Part of a small language model's weights.
Size: 11 layers, width 768, 6 heads of 128.
Each number is 500 + 25 x the weight over its row's rms, rounded and kept within 0 to 999. Layers, rows and columns count from 0. Numbers have three digits each. The size before them is the row's rms in percent of the matrix's.

# gate: layer 6 MLP gate, 2048x768, rms 0.0742, rows 996-1062, columns 192-255
# up: layer 6 MLP up, 2048x768, rms 0.0715, rows 996-1062, columns 192-255
# down: layer 6 MLP down (transposed), 2048x768, rms 0.0685, rows 996-1061, columns 192-255
gate996 104:487450511478472496489489528512455479490445526528497480480554497515477526519506493490513516502485518487548469451582525485468474503543496487519546498497504519508549516454475477497508549524480490
up996 103:511513438489520507512501485514543516495490493492531486520503488503520488530507522460542492484499450478478476505490481491543543470486448502489467507533460525532498473497478521499507455499515438
down996 101:500505510473501463475516510517480530510526484501523506475484504479495435506484451518456493501510499476492472457521483532516485492514491488465521505554463506535493522522463484501519498446484496
gate997 098:469486520521533506494529459477485474493473464527492517447512491474521503492490498512457487438462511510489549521532515513507501527470476498478508504465485482492545470476476489490519532518474491
up997 101:453528497501529480461519467537521507487506460499504525476487455522492507485516490477481537510512480501513510524495468523514492478465521490478489496512492527481493489532451464467508534515486501
down997 109:504515507490471490509484516458514480512524496467490499506508545468500497472510490464513480483475497479462490501517508525497485516482471485507454461517474474519492506517479521485459470516513459
gate998 097:524486467517482485497503567490482499489499499534522487533517469508501521505469490477518501508522467513517484479526492477523535532488515503519519511526477480499504495446528484526503514504491512
up998 092:493549509497529510489528485489529480527494520494483485477456526493530509460488472501526534498449456512443506524501524518515472508491529532494547474522510545487524488506436491488489466515469508
down998 091:548536497484486518457511510495450514484486480463528528515516480540494500505519511519538512496490487489497524533531436503517523526492477505537512497493493501502480470523516488519530509450487463
gate999 098:484535522493494489493546492507464572532468497521485490487500503512461484513496514501473511465515519497505485476533513499491450517472470500542543474536491471483471546496489514500490503518534492
up999 094:496472506524494506471551505518466500528497475450498556495415480487507496482456435498541507521497485470526502531521468509503488502493475508468527469504555484479495510522516497472510519457501503
down999 094:527490538485486460531479474498518536530485506511476531495519490505520520540551495536507497529536521492521508457505519499490460468526495507495476506514511505479532463502510526440472524528539468
gate1000 102:525476473507493550495499490527488476492547460474518488477496458502524475507488486476491537513515472441531486503527475467499516500506480513473549531474493455482512489533506525478502505556470491
up1000 097:512525526491490499517496482485504487529469489548531484509466503497541481527507475500435523515472483532446523514479491552491538476530527531512478523532463516578518514470493500510524462476516518
down1000 102:477511513494487515525503487471502505495491566495502522499468498494509541487483501520507481488504472533421452526496466527511496491484474506512499492546440476477561492529483543511464459498515536
gate1001 106:470456510486495494493491539479497490514535466521517495524513490542450471502506500493506507473448501516534463540518488469475453536490534484505505482483502450502505502543483549519486495499515480
up1001 105:507473491551504570472497506510507519493525486471500488489494492518457476536493516527479521529509459505521490535531474520495478540528517504511514510481489488462528500499515497489484505495479519
down1001 103:440525542510488478519521476518451514536461514440479444512433543499505483507540493535514529519532563529443479566499473471518558489529528501511466477471484486481517500450521502528525491509516482
gate1002 095:506490509494501454459456560493460453509506517497468535559470518516517412490482514547519528464453513518493548519524527503497506532525490535525518507520548487506457482493530460512469525451502488
up1002 096:547475506502509506496513505535499443504502494525531476497509480496512520544496498527520481476475493499500523506489542511465488521538516509484466493527515494505520516466515504485485517510501528
down1002 097:516502482525517513470497518505530473542498509474519480526498500472478523461494482522486543484500497493500491525502513501505492487490545523458461500524480502519530497513500456521503489494507485
gate1003 108:501512508502479506520533488496503526521504504488499468523512452490502528519473487502486490490512513466500477479506518482522459445472511504503490504510515499473495509511499482438479479498493496
up1003 115:500549494531501497508530511555507489500460513503507524511504488490533508486493517495525501485480508535506466493490512527498565517478503452523462543490498484462538530491446501501475506498497495
down1003 109:487509445479470521538496486513515478489527495484520473461521476522495504475506464523497522502462516526504511516535554502504509461491497477509504505514475549516469483493535478457524474543514480
gate1004 103:511488509509454523510510498499489469491487552471473526518483465500493513535503498534501516485533505507529515489483561532532513544483526499511476505482475510496518495509528473446526479514502516
up1004 101:516517493487471478472521523474488523509463486498492505530486476541530501461507504534472527501475487513444514495463487547526513484506460499533519496514503505532486490452483466540492499507548491
down1004 102:476474506489505514476530504561523489524473525490536508496483505486465526525505546488481471467526488526537491514522518509545486500500484483467509513560462463458480554505495474438499509518534495
gate1005 098:506505489522490473491491495493508529484561516474509474523536500506511506461525513486534484493468490537512523491529511490484464489410473473497512486472508489497478468480571493498529551494477514
up1005 106:510485520504477483490469545529503553505509511521497491543508534529487499476564562489467485500515527530538526455556522499525522508435503489504485490483456522481445486471520458509501512442480533
down1005 101:499510489507504536477495533525489488486519515502503482530491499471509513492508503488475490514515505479511507497507520492490534530494505499434501472524532522488511478477522481515542458500507507
gate1006 101:449478537503462523533515510530457482504484496505480461515474489483448469513538487501446502475520473513532522509513508543523501530514462497489483503492516489521523513517525494504508519505525499
up1006 098:506473519510488501510513512486519502479527487447480500526526503496506531497507490507503484523500500484517460503480506467526465516558523495494506521509466492516495505491461523471457498522485497
down1006 099:483509487525454471505534499501486551500512502494456504486481517507530462486494523526540488496479502503504579506485552481475542477501484512481457503465504488497475498549561535489499503515424454
gate1007 102:478469558521508560485475496495523527550506503552497513559511556541530501496502534523458499496528479516482505495544475474506491557487482473551478510484553510442510490495499519478510519511461490
up1007 100:510521541525525545478516526493481523480469519495589491532528507479491499495488509485478528512521473512522487530493542543556531505500460546495492504527488485476465498533535505461514485518479487
down1007 104:525506463492496468476502500447484513486546538506483501527496527498477525569522522509514465529512516461496521464505469477470503498490524528501492503453528498507514565497507515489421491484528482
gate1008 099:484504496447506522496458483508489489520497492514509512437466482498514457453515523480518478485548461506516520522486469487505487535503486516536487525508500524513474479513458485496537507468491493
up1008 100:491536490518500479520528499488512491495486503455503510505517485514538525482496506487503518495517495528490524518433511522475498518470497455507561502513493493473461459461503525513466486523531498
down1008 101:481491508502468513507513483487501509482504512510469485465460482506495493500499521504487550462520501488527527489472483491505526473474542502549531468510516462537489537548490530474528500495488470
gate1009 102:509509526553499476519482500482501536484482524475492536518514500492469500480522481513464514550470459458461492450545503525514506477480536537493516510482513550444496506538490534523518496507459481
up1009 105:493563473480527467467471499531503492503519509464522480486479517481515481500492547505443506482511494511532488515481499494500464486487505499482514512518486492478517507545480503557525500521528471
down1009 099:532516485493483511516538496513514498485491488470549470445519505502471510497466512500477466462454496488491544491490510492483520530507455490504417467483499467524498488485533494459515497475491476
gate1010 102:462499486525539474499510470523551538482488483510491523533509504537498506516521475483496484485526522475504489487528481534485540518494490480469510488489503496519488501499483492484556491522506504
up1010 104:456498522513514524498509500489515529473476436534497535456510491499499455475491517478576498480517482512567467539511472486583509507489509488523478479518497546501506511526468542524523514483519480
down1010 107:531497472532475524495534516467488450492487545500544516455501456438477471472475481526499507514497493480507501484501491509488464474509550504497505504508526478483505475474488512467482492491514490
gate1011 100:503514504525510499500469538436474499522492470493529518486509514553483492495489484520523494471506508501505474483499479509525490546516545532504489494485509487464517475532517502479510493485452476
up1011 097:502467509501507469511512513465557536475465484485492498419545564515523502465499498492473492473503513477467491464501527527539508526517486535522468503501480491490474484491527505521501498502456522
down1011 104:507530569479480497453509508530497517485490524480442506506498524476555488472494480562460483442497507457548521488504517494525524519515496554475531480458506538511485489486494517500491534480524478
gate1012 096:505468492518507476538506478494494510482491479479482494487508545512432475540487508510525507505501518496480452513511471496526534504489498465487509474512480477511483492472484491484529487489530477
up1012 101:456521490453506522460487519520489477500492554505490488488519466481533482534462513519524541470494503476485544491515486539467488524505525513500535562483525447484484521510455503498504513505499488
down1012 103:508521519503492556491511509511470501514473506526507506487514449460509499493491510518501498505473484485543493480483531515485483491465525451521504494525516506490498488493504455530487470501489489
gate1013 098:479483487486500484484536487517476482483494547515478526511517547449487522505478511493502505489497478503506501520525517527483509536477517477489502495492492480469477508490496525527492489537520503
up1013 099:519493444505476492464509528494467485507482475479499481518490483478485503512512526494544488507520503499487443502471452499459471481504508504462530490496493529493505479532503489481498472474533541
down1013 095:491533515520518492524476440503509503476535488517550516514493542492500523457533494516470558534477535506487520543536524482505478505527524459463489471506448500490531554540509487504499494525555515
gate1014 093:553475502497486521486488498484472519508499526492531494512526519509482479497570465454481498492498488522488486506485523515496542510476503483509488507489493509504516493479470512533530477467528502
up1014 096:502531483462493488470498482489517472493522483440524472529471508501444523493512483475511498502508497528466466511480490498470495491486503487510449466512541498523473567453450536535521498482476487
down1014 101:450494488505514526478470497503507489493523538519508550461505477526539531529466508451505473548469535491515523511501524507518490549547459562453519531532484512469511475510501492445520521521479482
gate1015 097:501522508463508526509499477524516473482493485533480495536489452513493479527505578529472499495517519515478456510573525543497488457539477497501514525493533505488524524479495526543521474493484506
up1015 098:502540528482472486533507491507550514497459512478543467460529560507534453468517528487471486484427509519475523511535517510509499475502485450540524497486509544510530535449462498523472521530509498
down1015 103:477503511518524530489501520469491532494486522525473467501488500505518484508522541457510494548484509486505473491457526449521511518457490553493502505428500464497526482484533505486512524510451503
gate1016 102:461528494488495475513498500481518500513472522510509492489483475520482488509471531483478459487483550474520479486490501493481528481463433484541501464557520561514544490496503470518559531481474541
up1016 104:512496493491504461501498502496516489493521563547463490483468479541526530522458537517504507508544496517456471506463474489488500507471495517532504491498541488495485497524488498540507510489500498
down1016 103:501496530482485484522478559491445513495542468501472545458483532485474509494424506509479534479492513508505512482507519503506490504489534541520516542556505477499476478494516506475507487516512538
gate1017 103:486505540526495520473497503514500541490488503487482539518532562530482494476473496514511496481541436495540476490464505485541497537503509526508498472551495516501503471495500469502478502521484465
up1017 100:469496487477492503532491482515454500505541482531533489475486494490453535476498496504502535447495528510557469494523474509499504509474467460509524492536523461510467523528522515489496490516517470
down1017 103:486495452504539497511434488537544505527490527506518496474525531470468517489534499525519508499483517467511467474519486496485534466459506508513555497478502498517471481501521520508474511499440538
gate1018 104:513493522530495478477561480512444512578440527492492494526477507505472466437489498547474529518495511523518529534544497507539516463499472525472481509489507474495486482556541520491464485531491511
up1018 099:463472493485526505475518513443481516514517497499486469455510509482466493521524477538501500470521515480480485509533514484486489474486517475471514500541538536522490491521487482501503429483491454
down1018 101:524516458508503506501491492502502512478499505501545514520463480526500513479508481474514475485472507498473476462484526481451498502488523521510496533499513533523514490512488488535527506467528509
gate1019 103:535486490447504510488497453512516524510468488540535501445508513471487497540483521483498531521519484493535485542473486481493493498518493540530524500538531480494502494495478512503481509491514490
up1019 097:551524502461518549491500480505511497476501511476563475469492506526433450500437517481498537483480544491496470501547461496511487478539500507507485534531476519506488473487515479527470494456521511
down1019 094:514532541494477509487509519508472499487514524498454509481460499524468536490441478516490539455544464467526528526522499470554532512510437523470505476507514523487478535491511547495508473500459533
gate1020 099:487518506484494499551520543519498523508489508530511474478428487488495495494483504520461477507484525499490473521472504494545454530476532512492520511514492504573489448521523540463498505509519499
up1020 102:494525503516499466531493515504499479473509505473549487502481486467496469526506498488511504528513560480515486472482505517500520481456512495483492523532498522493520502502512490474519464475523535
down1020 098:485493506524506504497463542460507543438507521501501460479479488516520539498488482483526511525507503470494455509504481466500509470504497518440495482461492512513455499537507529545511510506498474
gate1021 098:492502512517524478524524461513480483508511491449480526500475524494529509482510497492489530495484501519503472499510511525556518538504499496526488472501525536504506531473510528501518539491509533
up1021 100:533506544480536469476483538504487510534566506482503555521575494522492536512533486467536531512478515483501484486494505454513481457499534513506523521488491492498523451476492478525513523474508489
down1021 100:491478522495541540514518513483475497499541519501536503457521487479488521523487510558496466459475449502492518496471492482499488506508468529499559534493509530470468503518507546563483482500499528
gate1022 102:514518541513519512487499477509473467503524531449501494501487482497515546466495520533501468526513447545510510467513519501548489514500456482488499467499454455524501485502474488474509493518478509
up1022 098:547511500495456489498554511495491507513471510543528491524482545505450510512490464490535511532515478541537529493515509507511496450547504517488497483485491502511488560472538508503534515495521520
down1022 104:513518498507497484469505482492473536504490512575463575532493477527482504511497548489494490517492468508537511505453518523544505514497473504480514482479480513514491526501445515501518466497533480
gate1023 099:483499470483513480512530500524506488482476463515540499513486514483480525486480520543526512464485519517516507442545477543509487477525511500520507525502479485482512513498498530532515467510520480
up1023 100:477514520521504464493482490475478464463512501510503484498493474475496507509494486527492505507514532517461506502506504505477540520471479485520516508517486520455497535515452478511479509473523522
down1023 101:504517530471552496518506526485493522510495518473490520541526463530510486487514458456479506505543539503499507528512518476475530484539512503462483488516498482513525455491501470530530499520499482
gate1024 100:520481500509513492480484515513533470524456493520474534493505523516497542495517528509480549488510524515472477500527481508497520459489508513509484508513514505472509525505492494532499537528486495
up1024 099:510485461546509486458462495483495494522533481491499488482487507524472516514556527455504515497523509507438503473443503484462474501505541507490491534470517520542504468492479498512492491483527501
down1024 097:500478480499480501512521525495521479505491474486468519496464499476464533453528488447474489466469518455492471468478468498533487496497526541425534481507506531521514507485485514528485503458488554
gate1025 099:515497510485490511462550488475492481506499467486453512502448462497482501456468512495503532495512509512475498527462460513499494483533502504498527460503510498479486502537487488509534517502523476
up1025 107:486510491505550528504461489493513498496519483531518505525504523467499537505546519503474460520536466477538492488500542503554475509486483506530531475483512493487527535512479463515468462505501494
down1025 113:437505478500483502516491499532515512483480524491511508483565486431492549487527464514481481510499460495483473462512511507500510512544464525456492501461491450498509501483516515481515558498490492
gate1026 097:479507505524503457499506491519522503460489515515496515507515533502506474446495495468518522583544493479519500473577528545486481507510508475509485485516496533494499515442494532510505486524492505
up1026 108:507492501461523552492480505516511506511517476507489473550485478498503507498496483459517508460480511471496469493490493495526500503483505488497506530506520518530492535488526475480500515531561437
down1026 107:520490521475495455538520516520551491493522525488453522462510501502501487517492473483458489510535503465507525521488467542449483470492477488472514461524466487494556522492492480487521468483491524
gate1027 095:502481507457506472535475488457490477523495512502507518486497501497504486541484434452462471543493507476474500512507501539485503523506519534472509508508504483515515480491483476493474487494485490
up1027 101:537470524488543499508512521522512498494462460500531536498503509506544449481538507461443478504487484524476498524484450507506495428499478511530498507473490467539500496477502521507530509476486563
down1027 106:489470468508514510504501488467525515524489505527515474506478533508504502522525465506524535506533511516518499512519517512483457494535502534529476492491536460521475543535436502481537502486506467
gate1028 102:465489480512519464523485520545539458510505505525515507483441451436536472465529519518471513516505535485521496492515483511495493552544516505552518494505532533481516527457493519534508492528504495
up1028 104:517499510504493527481524500471492547519578500469462506489477466538494535518453546502551513499466539521513510480505520508480519500486502616515547478518484505508527455509468491509485488481469504
down1028 102:531547514497518505493508496518534516472526530490540497493490480487508497499488524486506481473478545472490471496436502489496508528558467515490544552486533501527536503513524473545497533480525538
gate1029 097:461484452485491532447516487502512494510494482543537484533544467471490461481524496467486497521511499517465488528473480496519470505497550481509515439524493498511482533517540499472503489507507493
up1029 098:552526492552489492514495429541502475490489508491499505460497506482463484523429505499497540521542536478534492471507502518500500501538453509514437478476479486503554452493497471512533457535534492
down1029 101:472474499474547477487479491480515482487528467570501474521509523497483485479497530493487493511461489495517510504493491552523507473469501428511503554491533502465519459485529529478482485494496515
gate1030 099:546522530497499518468513509515525508512485507490491510497516506489541501478503506471504528513540524468530466500481535480496514482512502533483524535514476466570484468496494481495504518499496505
up1030 100:496486484480541553508526503497526489522544550492466481521486492487513548485572506501480475524474499506481484505488427481514476477483535538453505525507522525521485504546521533511533540499524472
down1030 096:512490493494489489560509482514504503496477487511549480494506441496528458513543482524504545448559503511512514481499506489429504496503485506504514535517522519501506487531441476449489495501514532
gate1031 106:493526498509470499508468508484512534498488518483506516521527511496513568453446465532501501490480496510516489446484492544473521508501496487500517482529474568509511503479513458500486497516531536
up1031 097:489477545508565532492505448507450487538505482496509547538520488531518502515542531540496509501486494535475495537548522478569525485494518508488479523467489486454523493501490574480545474472475519
down1031 098:477469470504509510499466512527481484499453519552504464543508542491518457528504475523490456556516509488500515499500503477487483521467500445528520471533508488467484499489505505521539520493507515
gate1032 096:535497455522473504510445487480461491473519490505492498513506521494508520515524498520522498486502498485503486481479522518542509484501486438482501494497461520501486545495501503525491505511510554
up1032 093:506478524512514476506497509495469524557475514535477483515518473492489491515466479450468550493511496517458534529524455436518503489526495540569514476460485530518543496482519469493509469511482470
down1032 094:451498509515446501498519522488517512531518543486487531493524492520488468505490528520523477458491497502510527566521535542511498538472490467493527501514492438486505502493471486567522520511512471
gate1033 094:501470498514484491502524526527473496515448493495513490473552504558443515480511488498541483498545483498459492540506497482472522498526511481556521456490548490523527512515511535477489492495516521
up1033 096:498483505476485495462538490520474499500506479473504483493528535474486514517517485506509498473577488499543501556524533535474523482506545477524481480534473489500488487477464505491497478501520533
down1033 097:440482488494497513541486516469546521473489523523487505497490510513503486542457456518491497497529497477523529523473455491504477508460470487527493497512508486500468539506521433485496513433497476
gate1034 098:508506507531517500504542505545529462505508513448485541494500503513506496522484482531553537518485471515533516472521547517494498502472482531509510528470478538539509478465446484513562498505478537
up1034 104:497487519501544520492525511539494517503512518456552504515476469500529475506513509510534510491553483497512465476484514506495512547454546481502495538512473537496445477487465542506504520500487508
down1034 108:500505492512584468490495493529504499504512499493524486500473484530447502453484518525482559490507494461533480523504521476502519506528489508496479495511475553505480500461490502467543498491498481
gate1035 105:484496520449479443468506484538501535534504474475485538498513492498521463446502493509494518513532466513536503493529484503542491506475463495489468491501534548509508458500501492527480469516490514
up1035 103:493442507486506457481500519485509534527537489483494504443494500545513519486445514479473511471499489531497513484557511496526491479464496525508532485510524578470530507474460536509486489481541506
down1035 103:524437505542476460511494542524485513495448525520521477519507538477479530506518550477517513475500476492459488455496464507544470490488499493517495535515509512537486501518507505472517466496507522
gate1036 100:539495479509491485475474502411505521477466461510481530512484484498536519508528461459447508499472535475501466484460497508526522478500495454503513502495468497451491529512491491514498519509529529
up1036 117:512506502555467481510488514455497521504513531460519500497474494533467502519499490465509504534489546474484462464487466475483489456497445506476529499528494514477476508509533512501493498492531545
down1036 119:474495461547502547508475508491515508507460450466495509451424506506478550484477481489510513457514530487537501482484500489503498467462467437518501487516497537506502504485513555475462464494542493
gate1037 095:544488451527503498459519502500500516495473508490465489491534501519523502484477531497513482527463509512479481491498512505469514512475504513540501476514529491491481514530573474526502506506510544
up1037 096:537490475511502494473498478488487521527466481467499502475482480488472499523488485488502511524489502470479518467522485506516515475509492476475497491492497477509509523487522495533486538519515509
down1037 101:496487554501495485507501513508500529514500510498524529523527492474488511509526531462451462519498510537504476482521525510537506535468515515539442480501488566523484541475468466493487507514462501
gate1038 101:500512524505499540498483482513497536494521504484551466487466476522504513500494511472498528533508476509460487459499540477512506529483479481507456497481560482507525551442481489551520508519555505
up1038 113:493504470524503496542474558523483520557499501496498498520470494475523543501498512497492524495474503519511492516531529443510493534499528487464519476491506527470522501518537483548485538516496501
down1038 110:485504511497534506561511457513511462480500491549512512468492478487529495475489498499449489492489485502461477494516516517516489505537544506444492526488447525494474524495527442497500517529511532
gate1039 096:531474530528483547512506502523519485509482496530466532505507503501537505473483447511485537454567501469479456510516501471540493506485509468480478481479535476469524532499504526509485497470531507
up1039 094:465534494486502481467463488499515498533504475477494460489489503518498517506553460491504463538496487492523526474473526495458514495503459536503521479498481524513485475518517516507520469449459495
down1039 094:487518526495452478492463490468491493509498478488488512509483513512518479487480511496495465521518486509516534479503494579492497494515475495487537520489468498535484477514523531516501492571498499
gate1040 102:475527479559495486495496511517530493499490535504527528503518524504447548551506520513497483507463482494475490479523467500525522540500499484497467473480464542568494519524510479510494501522541483
up1040 098:530517511524492487474538504525526532492444483542551488494507493510507446505476507491504478516496471504485479501502520502499456499473518489504504522476524474502500476500452503515483506519505509
down1040 094:479465513450497523515518520523522468468499494514507490537484534561491528494443481504506511481493513523497504457510496535560504553483496490489523472517512525505506496503495507509505492537537510
gate1041 098:520507521526453485482489466466506460509515509534514470483485547523480523515450501499511500526482508474495479480492495537517526514483514481483521503458435524459500527485512455544462488551470474
up1041 092:534487500505468508516463486504474499527501498494501478471526480503519495501506506538506525469451542497568481473473467520522505482499492498477505495486519507449484504518488539554507506481490501
down1041 096:485492496501495501506486517511480462513494457463507437434501487523471508433554557491490511532538534501511484499496442479488523522528551476508504487492511489540480507522516516526462501485465510
gate1042 095:514494556491487500524504482500458513507521526476467472477513486516531486501484517478470491533447486489456489516496503490494504509469465520483519513522513502533498513493445526486525472527467522
up1042 102:480535499493514495530547490493465469455504517487534489482478531516517483522503464480512496524521510484502493515494529440479530489517488503548512493517558556500481545502453471523452524499498530
down1042 097:513575471576524497531513475471473521518494492497508493500483484519504473454493488492495492518483496511494504501488514509463476528512495499565487523502513514500490498523535531524458469519490500
gate1043 094:470515516488515508495469520484516476506511541510545472514479552475465492457506432467523492489521493500469483483527496485517522463534475484492526527535507505530502530504515513531529512544501476
up1043 095:497486512487497474530556493488511520465474465508520494487478485539530539506510491506505508508492424481550498474487468521511498511509510495471456480449466492496501464542498506466503452494516508
down1043 099:474487521493505489496463500488445547523487485522492513531476463501449486486478463521519459513493515487491558479485540478477518459496474491521521506521534495477488433513454519495525529508493523
gate1044 099:518536479500458481537524454523509537532505512516476516552524518510444499479504507511461492497476531485517461496490556499490481466504451452484514464507457518501522464521501468524470504507519510
up1044 114:498477479491499521489508532511507445497447510523517513508479527535517481478461458497515512503504505499477473472492500502496475490498494502489520505498504500537468494489554504484540513476456484
down1044 110:468491519518432503530499519544462515484546477542515456488509487508521519514495454512497475507535506494494483472516486545548528502482563536509497521495475462472474476455491496508510491526521528
gate1045 108:516544531519492512480514519524505500474473539504529517529511483509506533476510474508501478502511513522485473498514508420512469500510509521541469514553541508494565537487515513505496490482482504
up1045 099:506456513494520552469503528499515499543484495483480492529518474485466486508476448467490480504539497503474457467500538477502517496504534462483465502471498504512466523484511495488457530489494523
down1045 098:477528509481507508499525508492450532514538517487514503530521470493513495557512569534479514520509523495489504507510498513530491564491462513533466467492499497501515486518484514469510489455487507
gate1046 104:503520511507473518483530498467490476462519543502471502493539490463545519521494500444466503498525510492556523522515442453524496530494523511521487489507520459444482499509475491507490507491507494
up1046 100:508476513495508528503519499535478488479489501522503568511496523532487476466474529458528506528497518482497499498497536517523538517503522491514506463513503536510505454473492469483488484500519513
down1046 100:491477503499484453522513464499443495528530493485521496518548484501489483462507484500546461479483487530520449542493475530511536495513495508494512515474552484474527491478527492498477474474466494
gate1047 098:469490484527507479505532464480486514526470484506469514514509471521419534544500503536516528473453493493503487493519509493534486507484491522498505499511426503538512503510525560511539485469497464
up1047 098:521522501451482526499521466492502499495519485493487489508546485522546483519495499511516514528487540533522479507482486492477453482498530502518519496510507494512466496461466501497492512526496473
down1047 095:492476470533492522465471493467465498516487515537440499483513527485534503527492478461505495525481427488460511532456487548533539515538489490517506504458490498526503521463505495513499526533491481
gate1048 101:517485502466485507481507485496515487506511468483473532495483489536505498523510494513513525528481490514523494524517527531486515490522461532468432508509525514510563472509503473514529484514517495
up1048 103:517531473506530491517543504514508492471503490537495511488479491510562473489502562521506473476518464466492463506488500526460465495484576506526496491494510518486481496539447471490530503478474522
down1048 103:495551469449523464500514501457515483554498479454519519469498530502516507522520480506493494469517480529537481480519524494512525516504528489539526528506529482443487488492515499515497467470527498
gate1049 100:531475519514505505506527485497549486486511506513519507506514491520510510466486462515498502447471496475491509497493520462509493509547473497490475468507487524501495473502517488479520499535540469
up1049 097:507499505474479508501477511490469512455507485487471539454519497498483527521518477495532517525536542495524529493508480485487502477493523512498462520493482433516474444540471515491530515530453506
down1049 096:494481499546493466528510511490506510508500497509493516508530510480517542524472479483494497495519468514479526530477511513481474500488495445481460452508492478527489486499482443507514476474462486
gate1050 088:446496530523495528508459457521462493478495505509536487472502521470524530550479474539488502541455512547480494440488501509504524503476484510511552535493506523512509500506488486449490495522529509
up1050 091:513532478508527506517488503547528541526566512506555512506494509479548484486480436476498511544498514475513526552510530449478562475461499489502508520526468459474478483516495502526516514505492479
down1050 087:514441495514521490491479539471475484482492481519538489483472541488498538485489523513509541492490489474493516503545493501494500527518506492537487491499505521515534499489489479549520492513501498
gate1051 096:490458484507479497506508541524538520489444534553492523541516480512478486535501505494505506483509481453522518460503521508556491512541481479451537467507520498509505523491481550499518489478530550
up1051 101:506536524528489508490474506457497476542494435479512559493515556537535490495473484482552461508475515471506502487500472521486513499541478504494539521447481469515498498510485512515482467516521448
down1051 103:513521513474517510523544458502476471523501541528476471527474507539530537476526526476487478465475505510483499505502506512484521537571493483464541513511484499488504477504521498471493472515471525
gate1052 102:528426480473486456503528533533536502521427482534531523485499463498497523488495555452490504456482487483468496550449506515517468504508464454496524486473519492496520496478519465490493490471432485
up1052 099:505472476518427523530519497448463542472482514473477457502505539501494515501486540477494500499495545524508490482528562466513535458475506486511508463534532514513480482493485482464480505449498533
down1052 100:499475462475512472514504509497470460508478460511500467529514488488489555469510487526531527500510498494461482510485468525510462528531463503493508534494484510495494453488490519517508498501488510
gate1053 103:476514505510499501494499518525513534474497488502522507460490556475514499490477485539482503515507484473500473468491487531475448467519502490495507500511509487475484475487550508510464465495523525
up1053 104:517537489475508492506470521456496439511499514528480500507521480508469497530487480486482501471509529511538562467492492519514497500512524496530529506532503496511510497492512549537497540504479470
down1053 106:497528462466517492500500488524507557514509506494526447501512526480507490524492508531546537495491545511519506485518495448507502504524501519508489517407460521528533468487505495522551493507466470
gate1054 101:520472500466496485482441492464502495503492496512502562444536465547505504507511496570509491532539508491460516477527503467511488512492468520477506511506542508485542529502501454532466491534465505
up1054 107:508517502491499486494490478498474509527521536518481484501482533529480483509485513503536442519494496527464525447503513503518517497480536510482542478495521499522490540451503515497521487480477543
down1054 106:502459526478511488493499548516510508492520494566493517518504478499446482502502494486506486512494542456528509458540490481548522504465500535547534490471513458488532507534552548530472467525524450
gate1055 097:460477482506493463544453469515486491507480493527455444531470465485524509513517514497521484508476492517449485519475482491471503514536486513471545532473500511479494547496536474483511522475487537
up1055 099:530498472508468566494455492500519480491455519529492472505480478501505554467487494489508508480497504484546487490524519467461489529493492532518559519537538549458509502503483525498492563491467469
down1055 101:517505482501502527466474512521563512518502527513535493518448532484495460508498503503496513530516504555528517488532547528483497555568475469503518508504509487540499482471508467532492463525494475
gate1056 097:489515496481494505474519488501471492497506524525469529503509498493509552502468504506523483469474518510496487478504493539460505531437530502475477526492471537488476494521503518507480489517525516
up1056 095:515493506527548480508482478488506463492524533432484515521523480482515515525537519487520499469501481492540460502526504510497503515543529528530524483509481509531510485484478452509516517506511481
down1056 095:484494553535480536528487504495477482511517468518502503482505494479473498488565497483501499479506496529481512507478538521503485503537515480543517483504535502471490498536503477486501469493520452
gate1057 097:524504499480522447507543508507504438492526498506468529513465509516493482489516460537496510490488518527466513523528489515458487527490472500537508529506510508487547522503560524489527505478494496
up1057 099:493437461483451492490496451480523486530497527479508523504547504501473483499460497521495497504489537523503511509565492485488521524518520504506451489515524505549488509509490505448516514500487505
down1057 100:506527499476498521501529511457488505448472493498440472513484498547521524527503528524493529546500490503500501531500483496458454508506523481542490525542487481485522514523471507510476488492535497
gate1058 102:468458505484541458541495493510553464495571471504539519536523515502483487494485513456490474486526536462526464507520499497480502456532491491480480519494479468481541513480484510492536471510472548
up1058 099:510522465484493522494527521486461482481527500527461499482543467486515524499466507474514492489487565511503530468488521485537478481516521511434519546498516515460508532481513489487502506475476505
down1058 101:507494479519493457533480474493501493480503532463511495484535487460518445521502508501542515479496493537449475463519508528522512463522484530462497507475513485513551507545487489470497488474473567
gate1059 095:518532491513547490460497505517486506530484500449521510521477536540502491509484522493502490466481486461486473485494495489519518530469485494496522545506456505537521491498452523513450465530499508
up1059 092:484519462514453511506527463480500508511492463482517470519487467456483505532510460508520521478514512553538537502553450495499498509505500486509457502504495484488537505505548479504496476505490486
down1059 083:508471487523510534481447500493472478489528469500540501493481472488502515471485459482532507535482530528478488536571476470507500505519494470497523478468516454510494490512501507537512518525486541
gate1060 103:524495510500490502541513483507510538485478531545528518491485441499455545494537532491485531528538513519481493507451508494442495452526501490517535503506458506467535494491507517505523486502472515
up1060 104:490502472517516507492524501483527467467518514490485505503509540524534503504475546512538451441502494452506503465527507464537490471467469498492498476489516464580504488482522518503517487524484511
down1060 103:471537536470472521487471511475530538489500479469520497537505483515531536503485537513517449453445494490501518498509522489484493489568461543468474483496476481520488531463483510535502477516497477
gate1061 104:496546481488492468445505515515482548499514495521501496471513509496505550535503538537516566499489485520527474514496498433505490505516489499447493458498466525527501526546530502530488519503563457
up1061 107:523534508553531496499490535536498487462494527495485478495480510504525466482458533499488515473496518504528476485503508467498471488481491531511487554533494518506469525537512494496557536509502450
down1061 105:531526567538514515489519532488470512508495507444491465504480514500488485477512442481493519529472502482484479496512527477433498476469523516496530486540493510521483452508521510499525545531476510
gate1062 101:522496493520483499489508523501545486545504481444489498517492527451479469475529502531500456530500506493517459481527464475490522497480524528510487499505468472518485524503428516520528494533477501
up1062 103:470543512490496474442487509492482447494511508522495495509447485515516506492501466501507516497446525507489488533467483493493489526461495512514537427475494504471541478456500482503464504479485511